config.yaml
num_attention_heads: 14
intermediate_size: 3584
vocab_size: 47204
bias: "all"
tie_word_embeddings: true
parallel_block: false
init_std_qkv: 0.0174
init_std_up: 0.0174
init_std_down: 0.0034
init_out_by_depth: true
learning_rate: 0.000812
lr_mult_down: 2.0
warmup_steps: 200
Each number is 500 + 50 x the weight over its row's rms, rounded and kept within 0 to 999. Layers, rows and columns count from 0. Numbers have three digits each. The size before them is the row's rms in percent of the matrix's.

# k: layer 2 attention key, 896x896, rms 0.0262, rows 539-563, columns 384-511
# q: layer 2 attention query, 896x896, rms 0.0291, rows 540-563, columns 384-511
k539 111:557492521511577454590551484602521472568398536429457514490501512557639493492468599532541509449517525484554466424431563560497426511537450513589545507475522495542444460436576461419483455499541561503425506534586535489648551527414413528549512480446409493505408443457457610474554426491492338593498504566553588524484494518537541508536420433608451580536550483501509506430499490581475499496420
q540 104:551486464526513419479491482500522493509485446434519438519395443539455558540502457564450497541563449469438498492540631380521454499508506405482411373575574510602561493560512543466543549451503562441626521488528525518411502525544439496579464585472495445446575430476472469441447511530527405442464518518541452479461573550518363464499523411585469569448551462451546498546499527484576509525459
k540 110:469515558466444462538534487573528542532562523473448508498585480524450421549512457467533500438522540564527504477475471530561449533484527454473457498448494557513414533494471464541361488530426427490417543545483470408458524452519570547430529497585453473433464483505484545448554503560415473471393544453465453456477470579403516518507482481480485448432411487553394512584475500539458609567458
q541 108:548573461529470502468440505526525461583474545481414567581444562527569445574578536512476537385573426494556459444454495483469491512520394515476438503518421488446518442524533477437458494407422517448544553452449455529431489535534519513512533444527461486450449491571424545546542491514518412500458451461477584496527489599517474509524429459549533604488423480567454561560506403489354492494458
k541 111:548467489483393523510524502468549631513466539564567503507555376533491606407552486469499447494516492534456457524496378469514525428490539607509542468534455549538464519451395550507497440439514490505392486583514532472571584527430554456513532523523504496554476551465530574441548451453414428489472527425541440622550529528432459544556507438466530441437528388508469465477481486433500485452475
q542 107:556562547400487483460524486454505481515528454405448464438571516477530454435443556506363527586434458514477504486430475487555511505550480537456499489472473412478487538534460489528573469495520589624593460534465483562482475470543491514441412509592581496497543544502485492502521462461479544537501517527508490489488572535474497514493493528452493508557481408609545538465459458440509507507563
k542 109:544518568463551536451554503533473548453518483432577479480439495596624484585557481523473543603483552389493516481502466539561525520493512473454421460476477556475551571484544482469532484499499538467538529524369535516488470548417440511506515347418531453421506571435526535506505520479555539491521555476423455534464475517519411451509471508454552501495581616474420477508500484482544512425486
q543 102:469498523417493582528544484422458416523509471498411514496486522546506567518627432398519547540487543542448422517472455475533377462517506438397474468548508426463559552534559540590430418484528473507464485447463438429358419563497607455542578486603459459494509503445552542498465333504493487477446582491584564486585529563594513460392425512454458543475532536511473486538471482476536536518520
k543 108:486540542479528440552499518508498564482474492451529546603524398478402557493491521460506500553574461571479473455521473426453606460491488577542451500521464543561465437542461505507495505470438524461439582439424578498516555432578378510486482540446502468567451460535433500445449519550406550548522528473514579499437501522438547528665506496557361545539445460531486524491474439465447434551461
q544 103:528495486460506513530510499516437506493505492473487536516399451428572484419465575552463490476485546560597436436387535559618592478531462421492470516462492465478417553483564550519525443422494388608564496461506486490505508455428490471536431599481520466451615560503447546521456445624508435520401473540478471473464463494468532486505544561410513430466429415509431536507458531464453519438454
k544 105:495477490515432462432523478542536458453567502503484456459581426543455484599558420436470492439509473512480569516607471465518455480552491519541514415477539489494542395522561501555328490511521509513482526500447522470454481574441548484476500463568482516577464535458545524469469540502467465443473539523531553493413400460513473521490438548506561575439491495496478520615447523574543471526442
q545 100:541509508523511508512611495475500469511539554534576371534467571477528419513582508502623492490557520418501424494502454507513545522379503520452512527547435484438579516499433552504458529590471465502517529600523460481469454532582539487579460603554482459408511522475491536464443424425508433489519471443573489476522530500533461531510499557464489522567487577506476433452549535478477569535421
k545 100:555535481535496518570433454490494479477392387491474587507408566478518478496583502530494540532573493465559618445458614514484524478551513498595525498456531405514592534452523513483593438460560550452553586507525527488560566464438484436487510493401536447521475453460493507532439540562601466541538467516446531445418510531571516487511548409477505474472548491457445587557534483495528481448466
q546 101:569467489396534430546452450536546446493495625503518490561501431561548486460458529412455541586505465443532484551634565444496493470527456481487449496442431477517527478440528480395523525468554438491526580479508448489556500525527508514443513430517516383539476455479419538588491453570496520524538503489479362552481522513461483526508605557431556495604453491534581546530527540499563499491474
k546 104:492433422549525540445503606457435426535512471448518487491557557508455451512514522535397521517480503484485555531507473573504467557475549429489462569534453426429511573592533523487547523454476520451441454504538467587465498430494521596486493528443433594562554460552525464472553523512509394372504434531593518472550400497548451509508543474458483431392541445527570504557587527555543408407525
q547 100:407467540555486505460471466476509555520544546524479508599535520521528510548507436587491592561493473494439515466494399531437441520458632467536530618584489456488480568511543480430459626422522602484470474560513518488538503538584531523501547503570506513471493571586485455518516498472475465505567469566366489445533542582524481463554512496542560551455487569427513511504487510588497511462505
k547 100:537461412460371493564495545528484492436472476528502497504454476551482507483348455489482466495444517507527441480495523564542433472535520487486497554437531596487535455598540560491478508480554502420643441464574488501418552457424505574476557492448542547449487559440422481534439473568492531537443521485608455547464470494479477508465542510470457506594633582583515479596436521500450554412570
q548 098:494491541514401483512404494426549538536411532501565483535508541543571509489510455427443487409522459481584459473570439533563609596502556565501495527461481541576614503484463546547494493470570501544537462498522554518445451558370452464539504548405460471484480503539428536537427580437505538401478544504549491440542476443491430586492440502518437463479563475472456495563527514524558590415439
k548 099:554563482558475469459542536426417572488544453526501561506524399470444586511480611555575561529557490501531533496549505397492412431471413438489447426497518487498446487506568582528538532499542534486507472585478579493478410444581523482405506487539512495424464519515611415438481535494575429570499506452519524485616535489481467465489522464487544490603492607461466602500430485587623443514477
q549 102:516452440459525491472579480435506447501516542452606455502541587468487436437519428526442497493471599494519531458559575460490528464484488410588525440516470441601503488420558473564574501587506440577514463467462477526508453434465577537520518486406532420499514455487528517473521580569523551488463446467494352483519475497562475498511485456509514496506397550466506542479483481546487456445511
k549 103:389521464531507558540458549573495481382480466507345594497521439554523456446499473487515589546508512532534440476548464528537450501515532486507477426486518440460500466581536514517443455454482518482508458532421512467458545450473527512503551399552467498504554552487472540483493515508486463437478469485508495491498543463487428458420454440539541521478522505447448476476460532550560477594448
q550 099:399548528423543493468529450436544464550513442501491547545435513443570452573519414509516490525535457494529470541440502455466459484486514564419495467501476519473523547436549514521417476482587442538522449568491467543521541453423543496541518559548531495483487535459491418473535531529473484476606585495527499620541433523452560479514407530464536492529442531496474522484524570521469588483512
k550 105:484466447536586497509507495526501476507458505498474492461578492563467480498537504576575487466486602485571509411538480549526470473576533530646494485544467519574454483479523510517585479476487541489495428466513507529579535534511463525530490515513500653503488502475520548458485505511426515445477458517487504477508544527501400535520547480489491578517538482473541505538489496538486432504440
q551 100:506547521466491486538507600509504525504499491498463462498518478414443529469520589527499536592529505499504502553545541558517490474511515510434460526499532528447558448508487450446498412584491488552468499571552547480496576510538495519516610508514611484483397529472454524528457479500435557444507560510416425436456490469486523516438438514464534499567545495508633522499517474543580555450465
k551 101:463566530524526504501541434624548527515504470359558489475390558601564509516559520468475528469475456494598568385528433449586462481431401479491507460482530588497532535457537472501494519480463399502521598514536506411523479486513521488506517520499357478495561462505599559453558453521497536466482520511575470466456493585497486464483479538453481483435480474442453548614471451491427520453552
q552 103:493612516406486504494453458529586566511533483484506406540546483513452499434445541540404508501399454454441465558450601540441514438541572431491579481548626498480484434559425473488422487420458502512457523601402490513468487499430503626502546458545540486483539504472522481517569428522583563505517471583488498428452445423549553610541454550499593517423464439525432460511506578544454510464614
k552 105:509447506570452482576514459513483549497491548384500608494455498436599527499506548498567472471551510475492437427477476508498468443517519522540509524465508555519545525509540551544576533469544530469433469494482530465463498449535515475611555498503439542454510423479541524517458530456414516527465521445534482614503508558494598445521419481577401612550518502503538464497493453436495560608472
q553 104:542504494515596499454527531531499448448509520515595528488540611543499496454530429523434502501465466511597422492543532513495530484531507480410483448587436534435533530456555457430534505522370431551558467539416485526582528518502524583528429539535510514566496533549542491491539438521501423496548484561526513457457542526450405540489569465447431488610490508624576579497543481512456509506527
k553 106:439456412521552446507526552479480546564465581472442453429448574453516442531521500497457454579476527517360535503486462500477518571467474544435490521505604437421533500474544509524530541455546539488545572516519457589449469525565626431483558467413627509542482436514482559585520567485610593397475491531515364575455485454455632448467466510456475543363471567448526502447546535485570560577467
q554 105:475578458560462471534450523479404474581409422499460560440476510610578623491551457482395486519477408435453608458516550532517478428490512499511541477555539448485461510405481513522511415491564472458507505457579419495502556549566482470465463533542527535504413507507471489498502493516553550496532510457506558495481507563518509505523449404506468507551470544412514455455477513446465522428425
k554 106:520552474547474557472475524519585490500498561469526477544475545568532452493496527502496525384471536509492478475412437490519558543510512519489450459479485578465394465441520539547520473518455509556549478560468489493509569554532524493518545427486590486484476498453517497548516467507555458429461473510489496528515542492512446570509443478535556463504506548534529570457532481521459461494612
q555 102:447490500491581500532449498511600496488542466436499512582523499481487510484487470516457468537524527506477479536557534560412470415457539546487521435594501496517514477471470468480526500456493525483444457551547648528489505476428420502494638479521480506469461558499513542555405457484497445495451507535545475544466601465450507537489479492548472509481541478525525520641476589619510416541483
k555 102:511499486546456462447517378553459503508449465388443530465461513479407483526484533534555508442469557489491524439438537398470518473497500499454538447473499490462475481545568399507414485500418452553552479493515469451493427538536571454539471581498508646479514454555631529513580461529473526505575486443477449462496414511550532481483464572424507537447565567514457437469548445426457520549534
q556 102:489536459443480454486476550496440555544423441458553475467619479428412573527508481593470428516450474494481485644514472506508536514498495579402490567477616491457530561452462488529586482534458411445549454443560510425499481553428494428481502506541467547517555471583516494416591517413526556467491518569448488457439481452495489439470424498534509494383535543470528456467480419451463446533505
k556 103:492493544437542525427484607486477540526442374476526513499466528547516535487557481454462452579493522492445517519448467563530473462501464411526436479535582502491517496512496515579427527550522566387396514513588485475509487503563659519476538502518513439409516519472534475522440500515433519467422562468499444528426425550585580535509502441445453463474426456474601449467500530476598471564487
q557 099:461497606448434653533482416483470496435507483537370467487547516522585555443536493468522583465634503396547515425513496496459511538535486497506472539432504505558471524477470525502479424476525571500493554465505507457530436512468534548547530546505485491456519532464689436504447415473459396512546561490537535504471566528509460475485552468534510548480483599478488501465494508509533513510423
k557 100:444594578524467408518578528495542478590482478499471536468470450546465446531378575462511452489527471523512538514462559510438517470499483570495457545523489407518460498421509537528451432497468540513418508539601520365429488398488479502527574557472557511473508527542447437463595491584581453620481481492405517455444508478426495402552499549494526484503602458468493594505466501508498561508499
q558 100:461485509426579399477479536466385572509498464507526453472544572502536406544502501508559454500564550495495446515490511441403522520472566471482513368557510535471490513539541529513483521396381488498456402521534475499416509463518499534526554464549439573481473473494489420404420551409502544514465519488435431514628505516486544505422474555471476522536394478480447519634515507495498497568463
k558 100:564562480589440584446456564476572442425466436495535485450485560478492547524522515484557506467499522478454539438478518498543429546480565499546504541433481557537452484429475444456544464560557523476575512474456542600494536466517437549509442501447557490565533528467492471459533470539530476551510489495509440436470452554430373481560613476485420462518582574462465497541478464503500425549527
q559 105:474449482486489557527454550531578470539542417548483518488598550498479479497513460441596501435542473487431567431460612412527555575511526500462472473523522533510487562486517468460483543582598401458426493478480480541511495509418503556561517546438421445588464488602590515449422476462500469537501525464368484481461553501439514448482467495437418530527508414544493430524547528441448494473605
k559 106:479432447463540500527505597411426539535524454412545474408499482491499569546486541503438503577456460480528506580427515536511521462514485440485498464532481555498506460391574530504621460527512544517552542456510497424508493453541529404501450457574561520576514535587499487470553442490545553470474449533514504444458483449535540477441595491441536460456541526416504502482522563617517411520514
q560 103:524438535511527517473444527534495519508454525482572460537521582510457488475507530521436440487416555476552445632523560504566472523441450514501399433477455528450507425516509486563534512545509580470509557564490490583531406527495511538531456451492433417510511470485469556516538514517452555514513566447454581423523534461513524496505613471554553454512482421487458436522437529513381502350581
k560 106:532492549576531616536507462502575585492515546497597530465455517423546513516511486438557539533609412550505503429492484454478451524507529492500504495476554425549539529470464519543513393461445452579615488422593605367546566505409428540492517444476510507539475473502466419472551544505470543610531473515444556526436473451468513533490478445504462476573508483463475481532533492510597495506396
q561 101:453441480471457475489488505450499489547523469452434415572585500506518514532570472494581441508521419556481414454427530472556445529560562566548486540526340517523496574456561445508459481527450377481489459519451562461535490546479414565551438477459527579547533465425479520413615526459543423478480504497492495444534465417503534511486471476450434414421494412528434559451532613491476441468519
k561 103:495608417439469526537488509554434424540421421502571550437504550478518447440492472515470559469380590459510508445572568552491542533573460521360538482514456507441507506476483443511554492569554514479516524573496426581547420581457533518453560583525475402464480552506531480551420521520469485544492476529540497563465430397462438578575574546518459517540447501468582496467475403502522473484515
q562 105:513451521520430432439575411432546562485445525416574584507546475392544527564497555513430415490453491518455507542441489499516508411458511525544561518434545480509498528548477523437509460558477449498597500475525412436433496434575485448529510475548409544501526508580441528517542567516476409552439543447459454448432560465565472486530487423493574513516446454541414551526436578525407574533482
k562 105:519497482431533564523517451432452483460529453502476546530515473626435515559546562444499555569542536481546503491528544459448447586517575431384426542541477559431466527514503462604542535546504498496380514511501534494536460511374420464547596517563564529532538386448593509508475614486485523439511447553503466519435571465474477532395446494467433512484575550428524449584518454499462516527491
q563 100:498496524525571498517499549556502498511471456519524606456601545600528541356545517526410559462577533558504497472515545499462478524499467483464493477555446504484426494522432545481502481450553515526448488464547441498572496442521454577524478456462515421520513434463473550472508511485610573505503465489538497514503558447539582492420523416460457478513511486564425520594431467466518428423581
k563 105:499479516505407444554524567508483465523497500549452498522512504550473554480478427490449552503459433532387495520476503428587520596505492363503462456468556374461586490480533511489479525524550551452513564518510602514401458502438521442488599460478483488506549477579499522453475495529492505602475507542513532473479506437386473517477467512593488483458545522448591563491610560517444467514425